Weights of a small GPT-style language model, trained from scratch on English Wikipedia.
Size: 14 layers, width 160, 2 heads of 64, MLP 640 SiLU, vocabulary 532, 4.27M parameters.
Architecture: LayerNorm before each block, tied embeddings, normalized queries and keys.
Training: a variant of SOAP for these matrices, 295M tokens, 3296 steps.
Each number is 128 + 24 x the weight over its row's rms, rounded and kept within 0 to 255. Layers, rows and columns count from 0. The size above them is the row's rms in percent of the matrix's.

# layer 3 MLP down (transposed), 640x160, rms 0.106, rows 397-439, columns 80-159
size [100 104  82  85  90 114 103 111  87  87  94 106  99  97  93 103 117  95  96 101  81  89  93  95  87  91 103 111 113  82  81  97  92  90 112  91  99  88 114 121 107  96  96]
[[143 163 152 124 146 147 143 118 115 104 139 128 116  85 144 175 120 153  97 194 166  86 112 110  62 112 113 124 170 127 120  79 172 126 108  98 132 119 123 113 121 137 186  99 113 177 100 121 128 115 140 157 170 124 116 120 150 137 111 107 156 141  98 154 149 129 126 107  95 118 130 142 145 108 130 128 163 104 149 100]
 [118 164  95 162 108 178  94 109 123 152 160 118 121 136 132 114 146 132 114 125 105 130 152 177 131 133 133 186 148 107 158 149 137 116 178 157 125 133 148 171 107 141 132 135 128  86 162 117 101 134 125 159 130 119 168 140 162 151 163 139 145 134 152 125 109 155 130 146 156 106 176 136 123 136 152 148 102 125 108 165]
 [ 94 130 146 123 137 118 117 134 126 132 103 146 142 112 151 106 124 166  92 140 135 148 131 123 108 162 118 132 161 100 118 117 120 139 112  93 117 169 124 155 121  94 130 122 114 128 133 123 171 147 143 149 151 135  91 140  83 128 142 111 118 162 177 116 101 105  85 143 140 173 122  80 122  72 123 130 124  97 112 105]
 [138 121 156 126 148 121 122 137 126 138  82  97 170 138 159 175 126 108 104 183 121  94 140 123 114 118 172 108 116  78 117 113  99 136 162 100 115 117 127  96 141 125 158 131 110 118 144 130 133 112 134 142 151 153 153 124  70 113  97 134 108 103 120 136 109 134 123 147 154 101 190 111 124 156 147 127 130 110 131 140]
 [159 107 155 165 153 163 134 146 169 136 125  81 151 154 133 128 173 142 134  89 147 137 142 125 176 137 153 108 109 116 115 115 130 110 161 103 166  97 145 125  98 140 158 154 118 117 131 162 121 152 136  92 142 148 128 115 126 105 164 122  75 106 125 107 149 136 144 183 102 114 123 155 173  89 103  99 117 160 155 109]
 [143 128 104 104 122 188 118 159  84  77 107 149 125 116 129 102  97 121 101 117  86 117 164 154 116 143 114 106 130  85 100 128 133 140 146 129 115  99 113 122 147 109 133  92 169 157 106 155 138 114 131 138 135 133 173 140 121 116 145 156 112 163  96 167 130 128 109 115 101 120 129 141 136 144 131 119 131 134 132 130]
 [ 92 105 133 146 102 147 114 161 112  77 129 106 110 127 138 142 107 127 122 108 100 102 104 122 139 113 108 139  94  96 125  66  81 128 124 182 117 132 127 152 108 124 133  98 122 136 133 161 133 109 107 151 125 119 130  70  51 155  77 130  75 148 144 149 138  73 113 108 136 152 113 142 128 125 151 112 110 122 125 107]
 [108 165 132 117 129 105 168 147 139 118 105 117 123  96 112 141 149 115 142 130 132 125 155 129 147 144 133 138 169 107 124 150 140 133 145 132 149 140 132  86 111 148 114 147 120 115 138 103 134  85 144 127  88 162 139 123 101 151 154 156  95 105 137 153 148 101 143 114 136 135 110  88 150 102 139 118 141 102  92 174]
 [135 164 109 108 148 151 103  95 157 126 147 100 135 179 141 154 124  84 130 124 143 178 154 145 137 156 145 116 149 162 147 161 146 150 177 118 135 121 163 129 133  92 138 179 171  98 136 112 122 140 101 118  96 110 117 182 159 108 123 157 180 118 146 132 143 129 115  88  77 139 172 103 128  86  96 126 119 110 103 141]
 [153 100 190 143 119 118 143  92 130 148  96 130 140 103  66 131 116 151 148 175  88 119 138 139 153 102 127 141 126 133 127 179 141 152 126  87 129 129 155 141 157 100 142 156 165 143 142 125 139 128 118 131  98  72 109 114  95 152 153 147 164 117 104 129 140 133 136  86 140 132 125 159 162 129  91 133 132 133  87 149]
 [153 136  96  97 115 118 141 148 138 105 160 150 121 135 145 110 142 107  90 157 154 113 147 163 122  87 128 142 154 123 102 180 106 111 150 124 104 100 104 157 137  92 153 131 106 107 133 143 127 135 173 141 109 159 149  93 150 139 137 129 152 136 102 142 121 141 169 145  84 154 112 131 126 160  89 113 138 142 131  95]
 [146 116 117 158 165 139 135 151 117 141 115 172 120 134 139 105 114 109 127 109 124 137 105 115 136 168 123  95 120 110 100 135 176 137 101 122 137 167 153 127 163 162 151  89 133 119  91 140 197 116 116 133  71 120 104 163  94 118  82  99 152 146 118 127 146 138 123 160 133 137 139 130 122  98 133  78 129 156 145 109]
 [154 129 135 135 136 183 112 150 124 144 144 125 108 152 185 119 119  95  94 126 110 142 141 131 108 135 163 133 155 174 118 128 124  71 146 154 139 158 150 168 129 129 154 114 116 119 185 139 138 110 163 106 129 165 119 108 127 120 117  87 138 124 110 147 155 125 116 133 143 176 156 159 140 146 149 137 167 125 120 167]
 [142 173 138 124 151 159  94 115 139 116 178 132  98 144 153 123 123 120 150 159 144 111 126 109 152 124 160 122 172 141 123 132 168 153 156 150 136 176 144 123  79 133 159 133 107 110 149 126 116 116 109 128 113 174 132 127 104 116 116 116 144 140 127 135 141 102 145  72  95 147 121 124 126 139 119 132 127 152 178 118]
 [111 134 139 133 172 110 137 149 135 151 103 109 147 100 183  92 160 159 123 127 119 107 127 147 135 135 128 130 112 113 161 112 114 150 118 135 153 114 161 134 150 147 138 119 178 103  85 101 126 163 107 139 148 107 155 136  85  82 130 138 137 121 156 112  93 104 110 170 197 135 144 148 157 140 154 112  88 124 147 124]
 [109 110 120 138 150 144 111 143 151 148 123 169  84 147 151 100  79 133 103 155 124 136 129  77 124 112 130 140 115 116 108 135  97 128 123 101 104 133 108 140  89 131 142 162 114 130 156 128 119 180 129 143 141 127 127 131 149 165  86 196 178 116 154 132 108 105 161 128 122 157 100 142 162 147 171 148 142 121 129  88]
 [120 129 148 136 108 106 126 143 127 141 135 128 168 140 127 124 103 128 106 184 173 113 147 144 117 129 132 160 115 123 126 149  97 121 151 125  97 140 145 179 113 131  87 125 138 126 127  73 123 151 158 125 159  76 153 103 160 173 100 128 166 153 144 123 104 117 100 104 100 110 144  77 152 113 158  81 143 134 120  94]
 [133 104 108  97 113 115 140 112 115 109 129 109 118 109 123  96 163 123 143 137 150  77 165  84 120 128 182  80 106 105 195 128 114 118 135 120 114 157  89 122 103 135  88  92  92 108 134 136 109 159 128 123 108 148 155  86 122  96 157 124 123 146 118 128 113 113 137 121 124 104 147 167 154  80 125 138 119 130 147  97]
 [118 138 121 122 131 133 103 219 122  68 124 122  99  94 135 138 118 140 116 103 104 120 120 114 160 155 124 156 130 100 159 162  98 125 105 127 101 124 117 119 118 109 113 153 165 136  93 162 136 132 148 103 135 148 132 163 108 128 123 121 144 109 124 165 164 124 131 108  88  86 141 139  91  85 172 123 174 134 134 143]
 [133 126 126 132 113 170 127 147 124 137 162 137 113 150 179 128 107 139 172 148  76 125 140 147 141 151 129 145 134 121 101 134 146 144 104 133 111 113 122 145 157 150 169 151 166 157 159 141 143  99 127 172 129 151 107 140 134 168 139 163 133 141 129 140 163 154 151 150 150  98 129 131 126  99 136 105 127 188 127 119]
 [106 102 107 163 146 106 103 129 168 155  94  93 128 136 159 124 137 107 127 109 101 113 137 117 136 107 111 146 109 144 121 181 148 136 160 128 152 124 159 132 107 145 131 123 103 150  94 139 148 125 128 147 149 114 107 118  70 105 127  92 102  83  83  76 102 123 108 140 179 120 154 121 119 106 119  88  84 137 134 137]
 [107 121 111 133 187 133 109 125 107  69 137 152 133 159 146 138 118 144 133 116 148 127 184 133 135 158 169 150 132 124 125  88 104 108 121 142 149 120 132 130 152 144 101  99 140 182 140  98 125 147 121 140 124  99 115 112  79 135 148  92  96 127 109 142 103 115 114  97 113 155 132 106 133 129  99 144 112 148 110 149]
 [ 96 100 126  81 152  95 114  98 173 144  97 111 150 166  94 144 100 117 135 148  72 119 129 107 113 109  80 111 108  90 151 122 140 144 119  95 159 117 127 147 100 107 170 151 134 154 133 143 136  99 126 125 123 128  95 135  97 131 115  98 110 139 165 133 103 114 118 138 128 153 128 100 125 118 135 131 101 128 148 109]
 [155 127 140 120  97 119 127 101 101  90 151 129 112 149  96  76 138  99 127  87 167 118 139 113  75 144  62 154 119 117  87 134 191 126 154 139 132 107 122 151 123 134 118 141 150 137 119 147  99 153 115 144 132 107 123 127 155 144  95 106  86  76 113 174 105 159 157 116 129 142 137 149 115 130 142 104 112 101 127 158]
 [123 104 104 153 164 107 128 140 144 166 123  99 132 101 184 122 142 108 112 106 161 144 124 143 117 116 137 155 124 151  98 180 186 145 127  75 110 119 129  94 135 140 176 130 108 103 114 136 100 138 139 137 131 124 146 107 105 109 142 121 103  87 120 112 121 108 157 125 168  98 155 128 115  95 148 124 115 129 171 123]
 [111 115  88 134 144 166 119 135 155 128 120 170 151 106 118 108 131 125 110 135 150 183 128 152 159 152 178 127 146 137 141 108 126 144 132 150 117 127  97 153 167 154 102 131 136 136 157 109 115 106 119 112 155 139 108 109 145  86 120  97 110 127  97 132 122 151 115 150 134 125 129 112 138  98 102 148 105 133 103 166]
 [115 139 109 123  85 118 124  87 150 107 128 135 129 147 126 195  91 135 108 185 162  84 141 199 125 169 145 105 125 119 133  94 139 165 111 125  93 157 150 144 142 158 137 127 143 134 140 120 108 124 118  98 115 154 114 138 142 149 134 111 127 137 104 122 134 137  83  80  94 106 141 158 108  98 128 170 125 132  94 164]
 [129 151 139  80 150  86  58 128 135 113 124 192 108 156 119 146 108 115 131 137  90 100 134 158 158 142 116 132 120  88 109  93 158 108 114 127 178 115 142  79 155 142 115 134  98 150 148 183 130 110  85 140 105 147 123  96 106 191  90 136 121 157  72 185 114 130 141 109 126 121 121  95 105 107 120 116 153 115 120 148]
 [139  97 104 179  62 152 134 163 142 147 120 149 116 126 167 108 102 154 151 102 106 108  66 122 152 135 151 130 136 161 136 109 154  99 133 115 119  74 136 111 137 124 152 133 134 133 150 113 121 144  95 141 124 153 137 151 143 125 166 158 117 122  94 150 141 143 123 143 151 128  72 130 143  96 100 116 154 134 141 128]
 [125 130 127 152 108 122 133 148 115 155 134 109 141 162  93 130 129 123 136 158 160 111 153 123 107 133 103 126 126 108 157 126 141 108 143 121 124  70  97 123 140 109 152 158 148 152 160 145 161  87 161 154 108  87 154 141  81 124 159 107 174 146 109 132 168 129 119 137 187 152  97 165 172 140 117 125 149  89 106 137]
 [188 129 113 105  94 143 139 139 124 136 173 143 162 147 106 127 134 169 124 120 150 167 120 131 119 165 178 119 147 138 108 154 130 105 123 142 119 164 142 141 157 127 126 138 137  97  59 174 113 159 146 162 112 123 129  99 161 134 128 142 174 134  98 102  99 112 157 150 159 122 104 161 138 126 123 140 142 115 137  86]
 [100 175 138 113 120  83 171 130 150 136 137 159 141  86 104 175 130 134 109 135 145 155  90 106 177  97 133 132  85 100 130 114 104  76 155 160 160 136 154 124 131 108 130 166 140 137 120 117 112 135  90 146 101 117  99 142 120 137 152 149 121 135 128  95 137 172 133 119 151 128 143 175 109 142 157 141 123 162 129 109]
 [111  97 103 148 175  84 155 126 129 101 167  94  84 134 105 106  66 142 127  88 173 107 148 141 154 112 155 105 101 132 145 123 178 132 138 175 178 107 139  90 125 124 125 114 139 135 153 144 144 111 156 160 151 152 133 133 128 166 107 104 152 132 132 104 151 114 108 127 101 137 120 168 130 115  92 127 145 127 140 130]
 [157 136 115 163 122 112 120 127 120 151 133 118 129 158 140 177 143 149 168 114 167  93 103 143 122  83 134 127 108 123 153 109 101  99 168 136 137 128 102  90 103 111 124 120 154 136 134 167 147 127 145 114 116 158 122 108 113 130  82 138  93 104 144 124 134 112 137 165 140 123 147 133 150 152 133 147 136  98 101 160]
 [157 127 109  97 162  79 131 138 112 137 129 147  86  93 116 132 160 140  88 136 149 119 116 129  93 152 124 109 102  55 138  91 160 105 144 123 139 116 107 125 111 137 114 116 107 132 168 107 140  99  90 152 115 120  78 166 137  94 151 144  91 143 132 129  93 142 142 110 148 123 112 104 139  97 115 127 142 119 115 115]
 [143 130 128 143 120 134 111 147 189 146 121 167 121 174 110 153 153 153 133  99 140  99 142 134 167 152 146 128 117 147 104 150 107 138 162 143 125  92 104 149 143 159 134 141 106 161 113 105  90 125 192 108 107 158 158 100 109 159  75 133 107 109 130 112 125 178 145  92 124 126 157 118 142 166  92 115 153 146 114 184]
 [131  95 111 128  72 131  98 162 126 111 104 117 127 157 150  83  90 103 176 103 136  96  97 135  81 122 135  93 117 173 149 154 120 136  75 157 110 129 100 101 168 116 115 154 113  98 135 100 149 154 117 148 100 128 172 123 134  84 104 117 133 134 121 113 131 130 103  98  98 124 114 127 123 131 122 193 131 102 122  95]
 [136 118 131 117  64 133 112 128  92 138 142  69 124 136 128 115 134 135  71 138 122  94 127 144 125  97 109 125 136 132 125 117 108 122 140 130 168 177 145 124 114 201 161 155 104 143 145 143 102  98 106 135 114 131 118 128 129 101 114  84 149 109 113 139 153 127 114 102 154 115 170 102 131  87 108 127 107 129 162 118]
 [138 120 113 139 180 128 149  87 120 171  92  84  99 118 190  93 130 147 115  74 116 108 128 156 112 135 151 158 106 147 137 164 182 150 137 103  87 150 173 133 120 150 128  95 138 124 100 126  93 111 122 132 133 127 123 146  95 116 118 128 138 136 102 144  95 128 124 128 157 110 142 120 133 159 120 121 136 122 151 114]
 [116 140 170 104 113 112 130  95 137 127 111 120 121  86 103  93 117 148 120 145 105 133  83 137 133 133  59 145 167 147 138 129  91  97 141 136 153 156 160 125 140 124 156 118 131 152 159 105 106 100 151 115 123 164 145 163 122 130 142 123 187 164 128 150 124  86 118 139 158 137 135 123 162 142 138 155 175 102 116 122]
 [180 136 142 105 137 152 109 124 125  94  87 145 139 104 134 124 119 141 130 109 108 160 143 125 142  88  89 145 148 145 159 120 131  74 104 141 113 124 113 150 130 138 153  96 167  92 134 137 108 136 109 107  85 105 129 125 142 144 109 112 124 135 205 104  96 108 141 156 129 114  70 115 132 152 147 118 135  81 166 110]
 [128 131 180 129 124 171 117 134 156 106 100 160 149 128 123 139 139 115 102 186 131 131 150 130 138 118 126 133 168 128 143 127 105 112 119  83 100 154 124 116 152 108 122 152 126 124  78 139 129 141 158 140 151 122 143 128 127 137 124 141 154  97 145 135 113 124 165 138 104 127 156  90 159 116 124 100  85 138  94 145]
 [115 125  98 145 138 144 170 137 127 153 130  76 137 109 157 144 145 101 147  97 113 172 119 151 115 150 156 172 167 131 172 119 115  97 105 101 151 145 119 115 120 133 111 123 138 111  86 160 124 123 114 123 126 142 131 141 118  92  89 112 116 136 111 125 133 147 137 161 181 110 145 164 149 127 147 120 132 173 133 111]]
# layer 3 MLP up, 640x160, rms 0.138, rows 398-439, columns 80-159
size [ 87 100  64  76 163  97 107  82  66  85 103  85  94  58 110  91  96  88 130  39  87  67 112  56  94  99 120 113  63  84 119 114  68 124  89  96  90  87 114 164  92  66]
[[136 120 125 113 145 161 148 143 147 104 180 127  63 146 147 116 134 114 126 135 172 109 127 136 108 150 145 123 162 139 157  85 103 118 159 137 134 103 117 114 106 148 161 134 131 112  89 113 148 171  97 131 134 114 154  99 106 142 140 125 113 155 136 125 131 148 143 155 124 121 103 150 112 167  81 124 117 114 111 107]
 [150 128  88 150 135 138 146 122 124 105 129 104  96 128 125 147 126 104 189 101 126 130 125 126 149 124 134 108 106 158 149 126 149 146 166 163 141 125 143  82 109 161 163 111 154 127 119 133 103 114 138 120 115 106 142 149 180 130 112 131 149  69  77 130 158 132 153 147  94  69 163 177 136 153 142 120 140 149 110 143]
 [155 121 159 100  79 138 125  76 106 127 152 112 126 115 125 138 105 115  92 104 166 121 127 124 174 121  84 131 161 106 126 147 119 171 127 132 139 146 134 144 124 110 111 145 147 111 120 109 116 117 149 142  87  89 100 117 170  91 110 150 116 138 153 137 138 124 138 137 137 110 128 115 141 125 160 115  83 152 136 134]
 [143 113 117 184 156 160 157 126 119 133 106 107 134 144 118 111 107 127 165 106 125 134 152 134 139 156 132 178  95 116 134  91 112 128 123 120 163 119 125 123 102 100 129  89 158 123 119 118 144 133  99 106 133 157 119 114 151 133 137 113 121 122 106 119 137 118 162 162  75 136  81 131 145 162 104  72 102 123 150 130]
 [114 135 112  97 132 137 155 125 100 112 165 115 100 127 181 185 122 127 159 148 173 123 111  83  99 111 154  79 128 138 125 104 180 113 142 108 147  95 172 107 138 111 135  97 116 116 117 138 148 132 110 120 135 123 152 169 124  77 148 186 100 145 142 111  94 115  84 134 167 113 133  86 173 115 130 149 134 129 154 154]
 [134 137 138 120 145 133 159 105 163 152 119 142 161 118  81  70 138 140 145 172 153 132 143 141  81 129 123  83 138 121 133 114 164 140 139  78 155 127 132 101 165 110 145 137 140 130 128  81 114 141 135 122 141 156 160 160 176  64 153 125 166 140  89 112 138 193 107 142 129  87 125 136 129 132  99 125  87 123 138 119]
 [129 114 178 135 147 129 120 140 131 140 101 109 123 158 137 188 148 127 196 110 138 116 153 110 128  91 101 162 137 118 103 171 109 138 152 134 100 118 110 118 133 115 136 106  81 120 110  98 119 113 172 109 104 147 127 141 114 172 132  97  99  90 110 117 177 118 162 170 156 108 142 122 145 152 136 147 144 122  74 139]
 [150  83 131 109 117 105 120 128 155 117  92 138 138  97 138 113 118 152 130 140 112 149  97 103 130 122  66 128 139 101 134 136 119 149  88 109 169 105 115 136 119 162 118 145 123 121 116 163 131 143 121 130 156 156  84 113  90 180 151 109 102 106 128 105 128 150 121 171 121 108  81 167 131 121 160 149 130 124 116 121]
 [145 135  97 138  77 123 147 171 124 140 170  93 141 168 137 146 117 106 129 101 151 104 129 142  89 169 145 122 142 147 155  95 124 113 159 177 147  88 122 138 107 175 135 105 148 129 125 137 137 153 122 154 192 135 115 100 155 108 126 105 137 109 129  79 112 140 148 156 120 122 131 143  91  88 152  82 144 126 141 146]
 [101 136 154 145 127 117 118 130 135 142 141 150 107 149 156 144 130 146 107 119 129 143 139  85 116 141 115 119 120 125 155 150 117 124 111 113 106 130 155  78 100 136 141  87 163 113 127  81 114 145 115 131 129 117 133 117 129 123 125 175 100 139 145 136 176 141  79 105 138 108 128 115 175 116 188 107  83 134 171 103]
 [130 123 125 123  70 111 171  96 165 157 131  95 155  91 145 123 157 157 121 130 144 123 136 152 121  95  97 112 116 123 149  82 103 118 163 133 119  97 110 113 113 119  98 149 168 123 166 131 106 119 134 126 163  93 165  86 178 119 147 194 115 104 147 142 125 102 118  88 133 121 117 147 123 108 113 168 125  96 110 119]
 [120 130  90 144 123 116  78 128 109  97 183 107 117 130 140 151 129 128 117 148 127 143 126 161 135 121 118 112 142 121 127 121 123 110 137 121 177  85 112 145 145 157 127 117 105 133  95 122 106 142  68 142 157 126 125 131 161  91 139  89 117 102 102 125 105 165 158  98 161 133 110 170 135 175 135  77  95 110 145 108]
 [195 112 109 105  83 147 170 155 103 165 108 123 157 142 122 146 117 106 166 105 106 147 186 118 120 179 149 170 118 108 138 102 132 143  96 171 122 119 115  99 160 130 164 143 186 137 121 150 159 121 161 129 147 115 105 132 145 142 155 128  89 125 152 131 128 110 150 180 134 124 136  96 139 137 171 119 130 150 126 128]
 [122 148 117 109 155 136 142 124 128 156 102 118 113 126 172 103 155 170  98 114 118  92 119 170 120 134 144 105 140 161 167 109 156 125 126  87 151 130 151 153 171 139 158 131 130 115 132 127 137 108 105 143 130 129 144 134 121 108 164 156 148 150 118 130  69 102  92 123 197 147 126 143 150 154 121 117 115 121 129 164]
 [148 138 133 111 117 156 167 126  89  95 134 103 164  98 102 118 188 121 141 110 102 116 123 148 118 155 125 139 157  99 137 107 147 121 107 152 121 135 120 110 151 125 136 118 180 117 117 126 184 100 137 133 136 133 115 127 110  84 188  81  84 168  95 125 145 127  62 117 105  78 163 120 122 120 105 119  88 162 148 157]
 [111 137 159 113  91 128 120 117 133 202 166 158 149 116 101 174 101 118 106 116 121 105 124 145 154 139 131 139 156 116 124 150 121 114 150 154 140 171 146 115  73 135  68 119 129 110 144 145 150 105 146 150 113 108 123 127  93 100 103 159 129 109 100 129 119  95 138 119 158 150 120 142  70 147 129 144 144 110 110 149]
 [108 124 131 143 111 130 123 172 142 122 107 135  92 159 170 122 132  86 142 115 160 123 120 119 114  98 131 144 157 145 118  82 137  52 163 129 116 134 166 131 150 138 130 150 130 114 134 149 154 146 120 136 121 102 140 162 129 118 110 105 108 131 107 116 137 142 127 171 136  88  92 133 115 167  81 133 105 111  67 141]
 [172 142 119 144 130 121 138  79 125 144 122 148 120 113 125 162 119 119 152 145 152 113 106 141 116 101 140  85 141 132 140 111 170 132 149 134 127 135 138 148 158  96 173 125 113  66 170 120 111 134  99 135 103 150 131 118 121 137 150 165  94 101 140 110  89  89 137 153 108 128 131 107 120 151 102 145  85 117 112 140]
 [125 118 155 116 121 164 145  99 136 149 122 109 115 118 143 147  98 148 152 145  78 112 120 144 146 154 135 119 110 139 110 161 134 124 122 130 115 137 151 157 141 126 198 157 156 120 131 146 128  84  92 153 119 137 137 134 128 101 109 138 122 168  96 127 153 135 150 132 149 136 109 159 106 102 129 171 123 150 116  70]
 [112 127 124 133 131 100 112  99 145 154  93 104  91 135 153 109 140 116 121  93 120  70 104 159 120 149 104  84 120 159 115 170 165 145 130 127  96 107 184 117 118 117 168 141  89 150 128 132 163 144 150 127 138 121 115 162 140  74 134 121  92 126  82 124 107 116 156 138 177 159 172 116  78 137 154 115 141 108 121 132]
 [162 117 139 108 100 111 141 144 113 154 166 122 104  95 132 144 150 139 142 106 153 160  76 104  99  91 143  75 146 158 109 169 134 120 146 108  98 122 136 126  95 147 146 129 124 106  86 147 139 139 145 121 138 150 152 137 161 104 124 170 131 140 204 165 165 132 123 123 159 119 113 144 137 113 114 152 138 112 112 118]
 [118 139 186 110 119 120 120 104 107 123 134 133 138  75  94 165 130  89 140 109 111  94 111 119 111 123 155  78 150 201 122 121 151 128 158 119 139 124 118  90 150 146 127 127 104 127 126 145 123 152 107 137 137 131  95 128 136 159 159  95 101 129 160 107 142 122 135 132 127  83 186 141  77 132 107 127 106 129 132 109]
 [113 148 163 123 136 160 128 150 128 119 125 104 132 128 133 169 139 133  94 141 120 124  60 125 112 113 141 107 136 130 135 158  87 140  76 103 117 147  99 119 134 118 142 110 125 111 139 132  95  69 110 113 144 138 175 106  95 117 136 142 151 135 143 103 178 127 101 128  92  84 131  86 161 129  81 143 127 133 134  90]
 [109 120 102 150 144  85 105 147 137 138 171 110 100 119 139 116 101  98 113  64 150 147 110 166 123 125 150 159 122 150 147 160 170 182 155 113 114 118 166 104 137 143 169 124 113  89 126 119  93 112 134 166 106 117 129 123 124  79 115  99 110 102  94 159  99 110 168 113 180 116 169 151 127 100 145 100 169 126 139 139]
 [124 146 145 132 140  89 111 106  88 128 156 101 115 155 120 143 122 133 155 131 105  93  93 119 129 101 114 108 108  68 127 122 124  98 104 116 130 137 133 107  64 144  83 131 119 104 113 137 135 131 124 143 131 122  80 114 116 185 131 163 113  96 141  92 108 105 147 147 130 129  74 144 114 183 157  88 138 115 114 120]
 [137 125 102 118 136 103 124 119 165 158 107 145 135 151 120 138  78 169  89 148 126 137 155 144 163 131 141 146  98 147 128 145 130  77  99 101 143 144 158 122 122  93 166 130 127 206 115 114 100 121 107 142 120 136 124  93 133 137 165 111 122 154  85  85 139 137 152 157 162 121 117 164 111 101 163 107 119 129 116 120]
 [136 111 133  69 148 115  84 135 151 149 123 118  91  89 136 179 142 107 116 125 137 115 110 136 147 107 144 130 122  92 143 129 138 142 128 193 178 175 143 116 106 135  96 119 166 136 156 142  95 122 136 151 122 128 120 149 151 143 116 110 108 127 101 163 126 146 146 114 123  99 147 102 138  92 163 112 148 125 103 155]
 [ 76 109  91 102  83 125 139 132 143 105 135 109  88 155 158 153 154 152 165  81 126 188  94 139  92 131 105  87 127 117 134 141 147 106 151 131 112 159 162 126 107 170 154 123 113  69 121 182 147 135 137 132 160 129 129 138 130 104 145 133  91 140 122 117 108 152 118 119  99 123 132 107 103 148 119  99  96 140 101 112]
 [ 98 142 148 103 115 136 135 114 153 151 184 131 141  95 117  96 119 135 148 121 127 140 109 143 115  93 137 127 119 143 110 156 143 143 126 165 103 130 118 135 100 131 102  99 104  82 135 192 156 136 109 122 163 129 147 102 139 148  87 169 100 102 122 109 130 109 149 121 117  70 207 110  78 111 136 115 114 148 134 129]
 [ 68 134 122 150 174 122 127 118 136 139 125 110 117 137 122 128 135 115 129 119  80 124 129 118 130 127 109 109 150 153 159 121 147 150 138  92 169 119 121 169 123 106 131 101  61 134 117  85 108 127 127 138 143 134 105 144 117 156 140 131  99 127 160 154 110 130 126  93 112 122 140 105 112 125 146  93 105 126 151 154]
 [132 115 127 118 129 148  84 159 135 113  88  83 120 162 114 123 111 100 172 132 133 120 171  93  76 141  98 134 128 149 149 126 134 137  86 119 143 112 109 143 155 125 129 111 151 120 126 149 132 103 126 134 185 135 134 160 122  82  92 105  91 157 133 136 153  93 118 147 122 142 143 133 179 112 114 117 119 139 116 103]
 [151 145 116  86  74 169 112 127 125 109  91 135 168 121 135 146 159 125 104 173 134 156 121 102 149 145  97  72 157 126  98 127 128 178 105 126 121 188 124 107 117 119  98 154  95 131 119 116 172 138 155 123  94 108 123 146 162 144 151 146 125 107 129 159 114 139 139 147 124 120 113 129 151 135 147 142 131 108 124 110]
 [140 142 151 142 122 113 177 139 199 169 127 151 152 102 121 124  92  75 117 103 121 146 137 126 148 135 139 121 105 130 123 142 128 143 130 156 170 162 142 112 103 127 126 126 157 177 147 134 141 102 130 102 144 136 113 128 123 101 125 161 173 105 109 128 144  97 115 118 149 131 126 138 129 152 131 127 138 148 140 139]
 [ 62 129 135 134 124 199 123 108 144 138 106  98 156 102 120 143  95 134 131 133 130 134 161 124 162 119  92 126 130 142  87 157 114 165  97 162 147 133 142 109 112  96 136 110 100 127 123 145 117  84 159  92 116 146 156 104 107 116 119 106 186 107  75 129 205 119 100 112  93  90 153 118  79 136 137 133 129 144 128 119]
 [133 156 130 111 100 152  85 100  80 101  94  75  94 117 164 152 166 110 137 118 115 126 134 100  92 148  72 123 129 146 142  96 116 162  82  85 145 140 112 103 157  91 113 126 122 138  89  95 134 134 119 133 145 145 138 156 118 137 151 177 113 174 113 143  96 142 125 152 135 117 101 164 132 145 156 100 117 107 113 129]
 [157 129 138  81 139 119 142 118 141 126 104 116 156 151 110 146 138 139 118 133 112 124 138 142 143  76 152 126 142 131  76  73 126 105 117 146 139 138  97 108 121  93  92 149 113 158 126 122 114 139 137 116 125 136 119 153 107 118 148 100 126 116 112  98 146 108 156  80 139 116 162 142 104 103 139 107  83 138 158 172]
 [136 135 155 139 179 123 128 163 167 119 138 139 131 140 107 142 153 114 145 151  96 139 101 114 158 137 153 142 147 111 156 133 141 156 120 130 109 107 153  82 171 109  82  68 163 128 134 118 161 175 152  99 133 152 151  96  97 125 135 147 155 165 180  92 162 112 121 168  98 117  99 120 121 129 138  93 147 141 102 149]
 [138 110 113 120 168 128 133  89 127 129 120  96  84 119 172  94 132 156 110  43 127 115 124 159 102 134 129 160 125 144 158 157 178 140 102  82 103 148 174 159 143 130 140 121 150 131  96 112 102  97 148 126 129 152 131 166 138 126  99 137 116 145  75 159 107 137 138 118 158  91 148 131 138 173 136 133 161 145 110 113]
 [136 132 145 149 112  94 114 102 131 117 126  94 106 137 161  89  87 155 141 121 128 141  58 165 135 192 113 148 151 156 109 115 134 141 124 124 137 158 189 145 153 110 153 114 105 150 147 165 101 118  78  95 123 120 127  92 103  95 146 157 122 135 137 102 111  84 119 152 163 144 138 123 141 129 162 105 155  90 141 165]
 [195 115 147 130 125 153 118 129 134 148 106 148 133 123 172 124 144 139 116 107 117 140 108 119 148 123 115 123 112 139 148  95 114 135 150 160 147 117 165 112 171 134 132 107 146 102 106 156 158 130 111 100  97  83 134 155 123  65 113 148 153 110 113 111 140 101 109 126 160 135 110 117 141 193 122  75  97 104 125 140]
 [ 86 105 115 117 115  92 158 126  76 135 171 115 154 136 118 108 120 190 149  92 124  99 159 137 110 137 129 129 100 130 135 129 156 132 121 133 109 161 126 126 136 130 103 101 157  96 157 118 146  76 112 112 122 154 145  94 139 137 110 117  87  79 154 147 120 154 104 140 151  88 116 135 107 127 104 112 144 131 144 114]
 [ 92 101 110 176 127 138 144 138 102 118 145 100  91 124 175 137 126 146 115 129 172  99 107 105 156 143 120 115 146  97 145 154 123 129 117 113 111 148 148 150 126 142 159 104 128  91 131 130 108 129 106  95 116  88 131 122 111 120 113 126 137 122 104 130 100 114 116 125 180 103 139 184 155 179 110 104 129 109 133 140]]